Each number is 128 + 32 x the weight over its row's rms, rounded and kept within 0 to 255. Layers, rows and columns count from 0. Numbers have three digits each. The size before them is the row's rms in percent of the matrix's.

# up: layer 8 MLP up, 640x192, rms 0.091, rows 127-148, columns 0-95
# down: layer 8 MLP down (transposed), 640x192, rms 0.0858, rows 127-147, columns 0-95
# gate: layer 8 MLP gate, 640x192, rms 0.0931, rows 128-148, columns 0-95
up127 102:156131132144106135155148126143108085160091094138095095101125112097181113141110177139123145161205129070098132107119164180101139170121089150192158204138084115125144182107143115108152052041084166162148127118146177121160138105120111102123105111101105177188114138110138090139099094141102134138
down127 103:168113124159115122182131139165151081118176090061175125100100068136145183163128124122135104124145115179177196134151119128114157079071048134117160096112122091134146205129050170181080125102142089139119099141125105056155126121152108115180138103129102123127146158123113147151103108036119166149
gate128 101:206175121178140112161141116076119145123171168145059123111122078138073096105117121134204167162166105147141080175153195115206112100149156133186107112119198130162147101148138100139152166105167188122122199147154150115133147141128118154083128106159142108085115109095072078111119088106107145138
up128 102:099159132086161171123155147183090058136153078041131098172142098143098138164169148098104127110146133171159173140138168124130108173137118108129195089128141109140032089128155145097131153126074121142170150144122135090077128116167091067185138070126106149145068169127089112137156130117155121189
down128 103:159130103158127155063085118130128102147075127103116094084157150105124176094121106128078149139095114095109100113126132135138141069137134077176108123085177137116089004100144162090114088177112107109132112096131137082115159172072105142122172138086051137132123158129147124080127058187114100235
gate129 100:122134156134139093119071123134131136091133139118151066100149107126103184097037124114107165142187139125113138132083107097112141108149126142157138098145180147118110121087125126097155178190139117151104182141114065137129160130094207089163159133165175057111138170077155071146160147131134145144
up129 103:136115150134137076125149181098113081165135104090124064042127093142113113088123085137106156107128094099158140132130124068222183156128102193154124131140123175043105163106070126103171102153153107137078137152097120148147153142078133115147123118119120068136170151076145137117151149119155110103
down129 102:081121134171109108117067137075066118093113117082127170048162123108106140169121156136101147172087082145145195089153115141092096178118113125110137100129163096132139086135098161091130108120172096147108140113094089166080148125093145053189141138138143108083123090112113108084115137214131160121
gate130 103:140111069124098161114105117150130145091057097133121126168122160173113124109142124163167083126105114163170096110074166123126169162107105138094142161136137103184165143142166144112106170108170142116081143125143170121176114124134101127197117115111158177168173071115141150154173098094131127134
up130 102:187115126146159135126085146070171092112133014121114122145110128117140182124115108073080157120108118119100146118106172108129118145121178165175065168103159126119154127129152147167140175103131082107147188106080106161067120158093099115114115148076148135103148091133162125073164135149118120057
down130 101:085128057142148134121158153133133147097163136175138046102174137112128138129117118104168111173094115113178161123150150166173164138102159113171115053150146129139133094180145176136106180133162185173156186142167115142087152122089065123110091122105078100124134158160184104162102136189107110160
gate131 105:127136101118161133107149112116160108114148122118170136142124205136164147144109171089126101148117133132122069168187131142139137132075165147171064126100141121164191145131175082074105109144125118117127122088158164127126033156101144109086130143143114096127111127069099140118104106084155089127
up131 106:154170152203110109113123121133148091138117068174112200083182110176119122155157158097095097121126161135090093144165166181176078146141159082120094155084140125162159160093112146038130127147130146141135118146161145103075066132150124094064165162081144145075114143142108131112099104130138110119
down131 105:081154164141114105124110136150188128102197150095143141130162170082140117133156127037186117151143144164108153106133135125126085162132044079101122102140178164184158189120141140177117105094131144183093049123148094145163132179132173175169106067137121071143170124153108207142118216112131127126
gate132 104:162106152072093114176124105108153106145115152115161130186115120169210099108077094102107197083148123204089081177139192176127159110130144119102099151125228083147156122111161098109108117108169186100158106149124178123189104111180138142088148156177138094139127128145094097109129115136158078143
up132 098:132120183107083077124148125110139156172126152130122146137062099163089147102103136134155162113103154129142162169095123093144145153162131214132144148137118124109119096151099066149082146057134093085129163090127122137176076124138104196130161075108161076153118140105191150139149129144093173134
down132 101:173104202130135124104097107100085121089128156144086114103115167154137096181163088131176157082136096080090128178132125151166103144149169089170158194122152141160163129112151171107062093146153138095092128137150141135153062132131180124066096113163152130125141067109126131125194142196160070117
gate133 109:109138080100128134167150139168140159086158136119172150110128142161151100141135159109119121104146095124064095137080143172182156121086133175150117159158126123151129127183090139153126183135147131154130110147137108209128133178056121139149143110135100183136109121184164148141190143090144104134
up133 108:128140164111070123167139090162109159155144111073097151072114102132158152079106123081161102160113094151136120082193155075169161128137117150120129129087109154112122164129132126138064080120132113136187158152084088168086157119177141181151161161100107129130143155141151098100122157163107104127
down133 108:132198114112086158164153172141064100105072087154169180098070076108116148173164126144146140143152103129097112102146184140127180120130096152142139214112140154160116124171110215166147129102131088131121093104141125098174152130149134129097110133121122105168131132151118095199103172065114159145
gate134 109:089114098136183059162133150073074143117082150127163128174122127137142098116138125117188174155130143142126129134137171173092112094074143125145120187089143133146178129163127141195171168128160133116098091084137108057171155126090145071178187152170108118130131155121103085156123096083127117134
up134 100:100148150164168200087111132063075179149168108144080148124124139159162142126102085154140114129106162153096150091131147166118062142121110091107162120133210127097099132117138081182153105140167144083103126108132134129123152148162118142134147191118112141183151120119112126152075070132120041149
down134 100:140105131095134132127109157109114168096084169098153098070139102155167070171144142129121139166150114132104138171169104150107095136114112112131089190189124112077149137094132101187110099143152163130043119066180136114148130092141094086140180109109109141106142135099124149195057106108177132209
gate135 100:125087135097136142146092131141138102104103117128157120161226129210162164158180103151088111117052158181167122135139143154157115168109142120148165059128102127102072087164103122141114178097158209105156087144139126075156123153152116119113117181106127088143068125115086154125142097100138121116
up135 100:172202080115092103132187093169118081129150102147146093084148106105152139147108131126103118132178115141091088125064083159186089128115144100104145141125159194090137132124100111138195082162162140081085148129087117035177213133152136113113127095117085143060096110086074144102119146114113100122
down135 099:098155144095121085161113118144170131104063145101050142081159152062089109119098094106094147105135150125116126087112124109083136193073074133134137130159141130179182130114115111163158161127148100101161113114141146136091071113142125129084138121215136114134099083130063144125139169232147079082
gate136 097:082165144111153105059103154119105147181128145062068081117155164087158075137150142111151098142072109178159139136095114126165160086174101129114146072115138123105189108110173116146137120103155115087171123157127154160166096145180109132085151085132122109150152146165133180123175070134116071121
up136 087:120117116158126145096141117137093092127147046125096070091122179128089076068099151081082133128148175172091119120151104171116101160142100074126152148108168090090111123097095085132199104085111140132100168162133124132108143178174122137158104110134087167128144176089141120136101091143188104133
down136 090:131143149127134191129128085113152116145109092139156116171129138123145109196124100148174120119158060140213141160164087126150142119134138072110129154098127138135182199091121172145147147132101117093101134136171169133148135095128086185087121079111106138159092108179065131117087157132119134080
gate137 101:133165160125109146080079161125115145071085116151082112147099146151129112113157146150087108086033177138090110112143151133181098125163084174119070108189194108067148094113092121108097127128094117102162100137140131137043132167108072126155110079138130135127125116099087126194150130085155074130
up137 099:144159132169107132106126118186156101132125146159143156174133071141131143136079144172126127149144108107201152093117075088135157102058117077098178093138180133085111160099192165102123109134148109141126131106166122139140154093044130095128074168122162152246136167099079102104122118122099125184
down137 097:100147095134146059126046136100095122147095139129091102063093168111104090147129116072129106096127089121146132124116094134139024117148096158089164080107145167127175097147112106119158138106103135150153105080172115142154153141129153116105124114091081116142126098135153096102139184105094116159
gate138 101:186174125099104137118087143132084129082111075084101109122146119135072110125165167180143080123145089164112150140101150099182132130152144139093167117127133165123111100160159157119115153141153152114100139129076157115179153226182123084139176114080170081164163146134152118151142142111112089150
up138 101:105134106127156172154156106130123078114106139079099137098109085110137116165129191168103184151138112149149136087147092090119123132133095167091170157145099114135115109125136123161149081164153106090115115151094177107157114194234119141149091124116140164149101142132104105173107121145128108129
down138 099:129088153165112124134146112111179156133129155142149132140146111101153083117153127124106128090179087121111112155153131104057093147090096077096174184120138115163174082157090125094119143144101098157090119221103140094117131157105156137087093208137119147158125105107096092108102081124139131168
gate139 096:130095118112128119112136161162100097146125122132104123189156159154097104099124144066125123091073127137130085153109119057153161077135096167053123171101128109186119136107172134145102098029154095116158168141143120171151122111120122125150150115115114087171149132133191190150104171129095119099
up139 102:090109127117130079088142161191164139126134172121125071063135155148101148068127148147150104126170095145073169147066143159042137149153110174151144115108124109109149089146177161153137134143121177134147095133145134175165096092090126148157137161146137110127118098135181105107161080139123121106
down139 101:126121127140067076085096103124132122161182088131145116117099129153159145125107073141145110086092166081118107072131145156100104134132147160170125087136145145164137092070119175097127116134136111133118120122129170085111113109067128064143095125118099102139118141091130109181147169202146141139
gate140 100:157102107130139091175158133116096112143069193110174100130135112176119082121100115119116136063112097190145099091090149135130215157123127108148110147094065131153080078155099196124173121126200119074064110172126107180106131157121080157121136080154125123130146139150143098137125158059132143175
up140 103:087119118128109099078134131174185101117152102116126094151136140106084144169181153182098147179082128169111155132087106120123138083163146091134061119158146162116111184126139049141134146065131171180118139153172098172096127154146126086177129199165152145116071182128137185113072140126107112117
down140 102:150125144157091126116140114145077131122131120146103146172130133197127078168139095141118088130067179175129111102085100151123129119141096134097082123105098166143151114112128106081117087130145183096121117095140140107106078166144138125084146137147107144151105165116152131176102107076153112117
gate141 093:097103123154146092140205137147100144114144089127118108125130150156074128087108149111158118171135176148165142126114159107068129128150109155144166114114212131123089148065145111084138142096086187133155123090147157184151172165129117132154185142148134100146113181139135143174103140085070087176
up141 097:093158140134145167170145145151186106102156103109131099113097131161108169155099150138161136196112125209103141132074234096118099216160124135186174175125093138122113140098124165111067095111175166180182133127073100089119126127132100122118137084147106132122122175190142079093119178138138138143
down141 097:120069127171109078152144098122138190134095183170133149123121102126196134149127128105102132146177148149110138083105136162163155110172146133079105161184085089107106080087133116118144131118104097151101112145180132053128039064123086191118121105159120145094076102160142138143106165100140073161
gate142 096:132150142148155099075145090109136097115099135127170151137174122143108098162123160139184152078125142117134136155100192077112130139154132100147124077125123114107068123149106134063156139093134091080080102151173085090182108175174185134096114127122065071082109119157067072117144105112161178102
up142 101:098088164110075159124156122126132212114087160091120116125135108153186130123118109101139097155128105183126170150164138146119097186117136137186119128166142109105120161121140137124110099078153114136147119102098132131094083091128101109136108113128138116150134083191054097071165133151178148093
down142 099:083067116095136095121080109156160090114181133108105092157060103094144135105131115136163143105114119129133142091097129134136163073118128186149132141120151133077147139100166102136145144088121154103125133146128165120112143149162072162129125155176157184131180101105163148139124078000106130118
gate143 096:126122084137149148106091121135128110100219079127084096140105141107146145082107127097146115065092166160107043128057131154083110163121087155083098177079146052150142102150124108175128123169079164129141098138147092080114113155097155146107135144102184117102191159094103062076137120132089147148
up143 100:134088063127122172033126114129132117101154141082127097114150137077112061115121170130075126140139170147099148100124104145180178133131137113107089165173173111137166102129084143111130118098098145046115167111148128146163146159130121131169102122118114101084124157120144139122145174136119147121
down143 102:164120092158146114123220094097166152091122153184101131096152153091093127136156102158121096097146150110148125147152091153145132151172122134133161119149129118147128107119116157173117151065139182141118128129108137176120123131136121123152124112169113151145114155129128111116114080255114095084
gate144 104:134147105149100135117112135095139135160149141133085135114150133162123099160129187135133107044137121129106178131136121117146143069065104164142155104166145093177139112073062161101148066123148139100093141120142104195138153118121088127194090167167091061129118131148121133157158129103159105119
up144 108:095139152116147096131048166154119172148110090053085146147136155110092079113132129171158163140109179159159132184137112093133107127160142079175130082160102140138130063140141122116116138132064151134155163165111141128136135124167133114126159161171128109134139125136178176084142071148089126124
down144 105:122107102094135140134139109164157077121138084137097146069178108068143143095152115202130159141106130126173154119123153138039147178213171077183166120111149098150197094174164138127099184064107151112127167103102163142169123149129124126156120100123139124159110058103184121149118181168095137128
gate145 105:102124098119133105121112132109121144152137112140149143050106176192141070133111132210175119137123109163146146126111181107136184097160110124087129157080144095161149087117087088125156171081111243066128159172119158220133129166179088187096163126172125104114090111122134148165136010098164104165
up145 105:079118164121157189148098155069124144084141092148200146111088124074097182159105111110122163141111100169061066116112132117103066092132134113098062106140159115075079079177064162099128172178125085185142148075081046140185130137137129109162125116123106155132132139184106089122127165119139112154
down145 106:113188148116177184130148152150135106129137132065154166091144155099124099109101086141120102072183122095163131118109174066114125149108136109122137114122144138139104094152144131056106140135104081179169100098112080052155163158136141094133084157108113152135120103142147098180082073165124105163
gate146 103:131132143091108165107170099095137108142152130131122160086083156173178147107141128184112092135140140137163074115141190167098113134061143090109071086121160148144115129128070100193178084166171109128096152096140168076145121142179147115085144139137076150171155169096126125141122127117102123117
up146 095:120156133084128191113171123156101113156128172159170149128158128157172121189089075185104095105158129104120134140122134140103096137119091042152142118160146121094168116177110091104186135163087155091062173123147115118130143164165118113124138160160094144130168138135193077127155081101164183154
down146 096:135136160152108125095103112121149120059095150060107081073128090091118069089174100126118182092097129113125125146152095112078183165139090145112149183142117184125091147119134107090160174123093127096090148181091164099140148128120110178135170155156106105121105126113149132141085056235106090137
gate147 100:177097143156130112118094115158117077163170116138105092075121161135114103151113150110147139135091052174142119185111158063139098076072106154076144107092117110167161164108140134160142115042101201150179131129070165168112132135160103096117088153099196091123100094084152135100113122123091135092
up147 095:110063087140148085080095125161172169144147170060109110170086090077080084077182169114085094158181118089164147153137108110139117117139142138110145095176171157158116173195144109095157157135161121118126109153105107189119137124098129174168058110118131101131095071064155143150069175120123139116
down147 094:142171161106123094142141168127140108155125115133176130113186138127160145143149109097137115159070161138117173097163134109102142095129105111088089156159122146120091148141098145152145179180167150127100140091048116175136091128146142186157097151084092092137152127086105096110119118087027127117
gate148 112:144119099096146128118062127109135123105112146081149098134094160129128092104143110180120116130153125148143142118088116105188091104130108090154158104127144132107096108146046173094120075122124199047184083075148108126129165204105106154106167120103124099158145077128104175166160156063192082150
up148 104:149133158108133110094125108070162154083134168111102158132087154104129089181180161165124153150150113128151101091094093170098105125091056132127073181118105081083073167166126168122129107101161067125149145160111117137144141088123139134075118165131135121152165143105133110196184170157123111192